{"num_hidden_layers": 15, "num_attention_heads": 2, "norm": "layernorm", "decay_shape": "sqrt"}
Each number is 128 + 24 x the weight over its row's rms, rounded and kept within 0 to 255. Layers, rows and columns count from 0. Numbers have three digits each. The size before them is the row's rms in percent of the matrix's.

# o: layer 8 attention output (transposed), 128x128, rms 0.0967, rows 25-35, columns 0-127
# v: layer 8 attention value, 128x128, rms 0.0787, rows 26-35, columns 0-127
o25 094:128128072152099109140119118086157124129137115145097150143132118138141099137159111154145104106088132128107153109135114084153116108112128123159081123100108122126109135128156131171106099121131149091101154132145134124074122150110126142113122115205156172160113135123151112151118181109104156151100102138138126105128164110116123142101143153120105140199165082134172138152144125145144121125107
v26 113:160141132068132144156078083134167143114115148177137111117104141132129132111107115160132195132152141112114116094122096126125114148076139138081133089095137131127116127132130097087096112119104118124127133117081152132130122123138116121142140059145127129128147142134113154120141101124092124146113145139162147106147133139111132167153158121074146175134152143107178155114091114136117110173141
o26 113:142130136134078110110168155074100107139141124114114168146140142132129121139115152086117085138108142110125113138098166172113148133176104124147163123137153113144114134116156169181134132136112138140136139136127062150088140118090139101113123139130123142139141124101154072092144114139139126132137093135144103126147102174140157108107097158149164109118109085100092121149114181108125130089142
v27 101:067146114170099175098129146098132117082117074098119140129095116134120143079119141112111136115112144171107161164133157137118122123084123133142141147116122130149164120124154131114101105099093104109132108099140144108126133121140113132143128097111127148128146119137120115126120175109135139118133156098131119146192139108133131170151175168195087110114111135121167124085128165123138120093098
o27 105:154097104077118079135140122166135167174159177098143157118139127157104122157141109130121144110137143147133143096112098070135131139111131114086101147163121118096100152111065133143157137160154131132130173146098140134147108101154158103136147126113144135111115119169142158094117143134098140104112129143120127109118107110119154084134095104095132138178137151131136134145135105162068120108125
v28 109:129126153135095106149115099077108100130086134082147125095123113104095174086160120171090130128105133170127148146108144132161153157110105121089099136105107144142146118128158118126151147135127126147131155151127140094114108117109118106136183162082163115151152116139116120105143150161162121102121132125115130136119127145125101104128153136159127160130189143159139114193082141128128076142124
o28 108:114121102120133144125112151157144115160086155133125133164143161125155111217067091099170135085153122116110149134104113111127109092115164122162123118121124122089119132133129100136141129162159112112121104132134123171149085118154128155146119105133101113109137129154164121128122105117106171121124161153113086132173159112123116101118149154106135092148109121090122144095154098080155145127119
v29 099:154077096160181115089127096106114115104132144099118175120139111125143085063196111139110139151162105131110112105140141124116085100164105131185121123102132113143142121149149126145115126114146124141152141145146155086119141135146117122144147111132137113149122124126138110107108130132131086084100120140139116085144123082119134139115107123174130121121109117188167134109177133145101164138139
o29 106:102112156059096121118145117139144081119160151155105108158146106105111138128072157132147105135143108124110117169128117095135140194144131106088119167121114111130082103155103112140101133162093129131125148163115144134119130126092136121132147142132138146148127136158117144145113103143134206143158134133145119128131124146174143163159133129102150122132125113091121087077106143169090111131137
v30 100:099145133096138123174142119174094090123143103099137148126111131171125193072141182118148150151170178162129096123135155151105140136121153116115120136148145123091119132141125153158108122123159106129099160128135119086119138122124124109105119148148078147105125111128140141082133128107135137150119124084159108136141102131124124088106104078153110105114129143164133151166113150103128081098102
o30 107:145118122147150138096170108171126141102102146111149093147162146099134117202131114161164099099116100113124128099117137105152153122127111146143092128114145086168170163116153127097131134130101096125160090109085121133120133125126094163091171138112127108140099158120116129135113113078109125099143147128126159109154156146121144129147083146110171142167132096149155125159113101141108141101096
v31 110:092149093120139155107098142115127110103117111080144136134098103162161150093153090120154148079143098079100138104139126127089124133116107095151074114126137064095130163147125135101097163148142132143112107136159102107114156120129132109096142139133119110145138136098148146155101127151089171113133137093135124132107108122127141102139163115120154143123156131148144110101152157153075069134145
o31 100:138100161086114112108183120161135123131115170142135130118131085132113116149133077137141104092133144156122110131121133071181149138104161173128117128125140164134147081099112132144132101175144129122148143139136145136125143156148079127119156105127142118087105115122138122112166160122174107146120127157094122115148127144114111140136104158121116087148155113105135067122164098089144142140073
v32 102:113117183153129129141151158141096147141090109145090099120143142102129081100141175092119095123137152139140140131146137086097130109156139119154154139123124088128119106130129139154137146067129101109184064121129152120124100104125136126123164123136107122165106156179099132110102128145125081120108145110147168146096118119113175112158112115124095140093157146120135128131135124074144127104154
o32 104:147139122144163086135118110137136106145129115072084165138105151111116123098154114150116153141118140131125151133127148136149149133099140162119091138129129137123117117083102127125112125154088096151069158146120135145126116136147122084160107137149120165153122109118145093158155105105062152115110144102095140133113160168162143135101148126120187122120122124143081156156132102164146140192126
v33 093:105095119108107160168130130165148159146110095163094109132117132120156124107086111123119120137170102147132146132121130119090143082093137106127152135152171120164122093183087139134142119106123140063115129127156121088133166110131101123134148105131093124111105144105086144093121144098124136118171159147136121144124128135092105125127105149071083161134142127133093120114122129094119165173134
o33 103:135137152178124134170093113130131107117121136094156188112108119179132118140105135151099155121087146124143133129126135167114103150142124112131124114105115103107131111134129141128130130101096128147149124065126136166174121137119131112104154128180126099158178122130119139138126076141114167138060114103088107165130152143116132112125116097168144127136153114136095123119165081172163120151107
v34 099:132176116152121135112098199102150165112112128140098116098089143099144112106175125140106113147170136115161146141142114128141093097097114134118087101146117124174094098122117135114162148089146142098121108115099143149134115131158142155109124155140138120062119134176133147106121170134164092151136112125131165109139109113135116145153132123131158152120125106185137095096130136155142123125085
o34 115:110122126129130151164143075132108174096130125134122102096117091152167148099127144157143130172091169149134114090138071130137169112145121132104138147114103151076151153106122171141123124143126096087107151131152115121165129113109136144184129124132143118167123108109146122138117125090099161139147105145118117122122090148102110105134152124143152086143119181099112150130068139136139126154164
v35 107:143161114129104143131120124164129072109113162116142106155144101173121117131095121119161134115161165093133114115153176148134128106138138107136098085145112108145121138159086124140107103147134096129139142136107136131107131156113121164133103157104136127112120159146119145090137082115157165111163118152133188100128129095171163120112126107144114148196110140154137120163109121173117149180096
o35 121:115107166094121120113146101156136161109134110160136144140131127096188138127126133167133114153107113101160112145108115147094139098079088144126126174127148132124153091105150147111113147155094177116126114085132108104099121104102115145146173086188110134130130158141132124143107148130138117135117102122153110137127142143155117144125097137101085102076143115141133152157197154132087151117135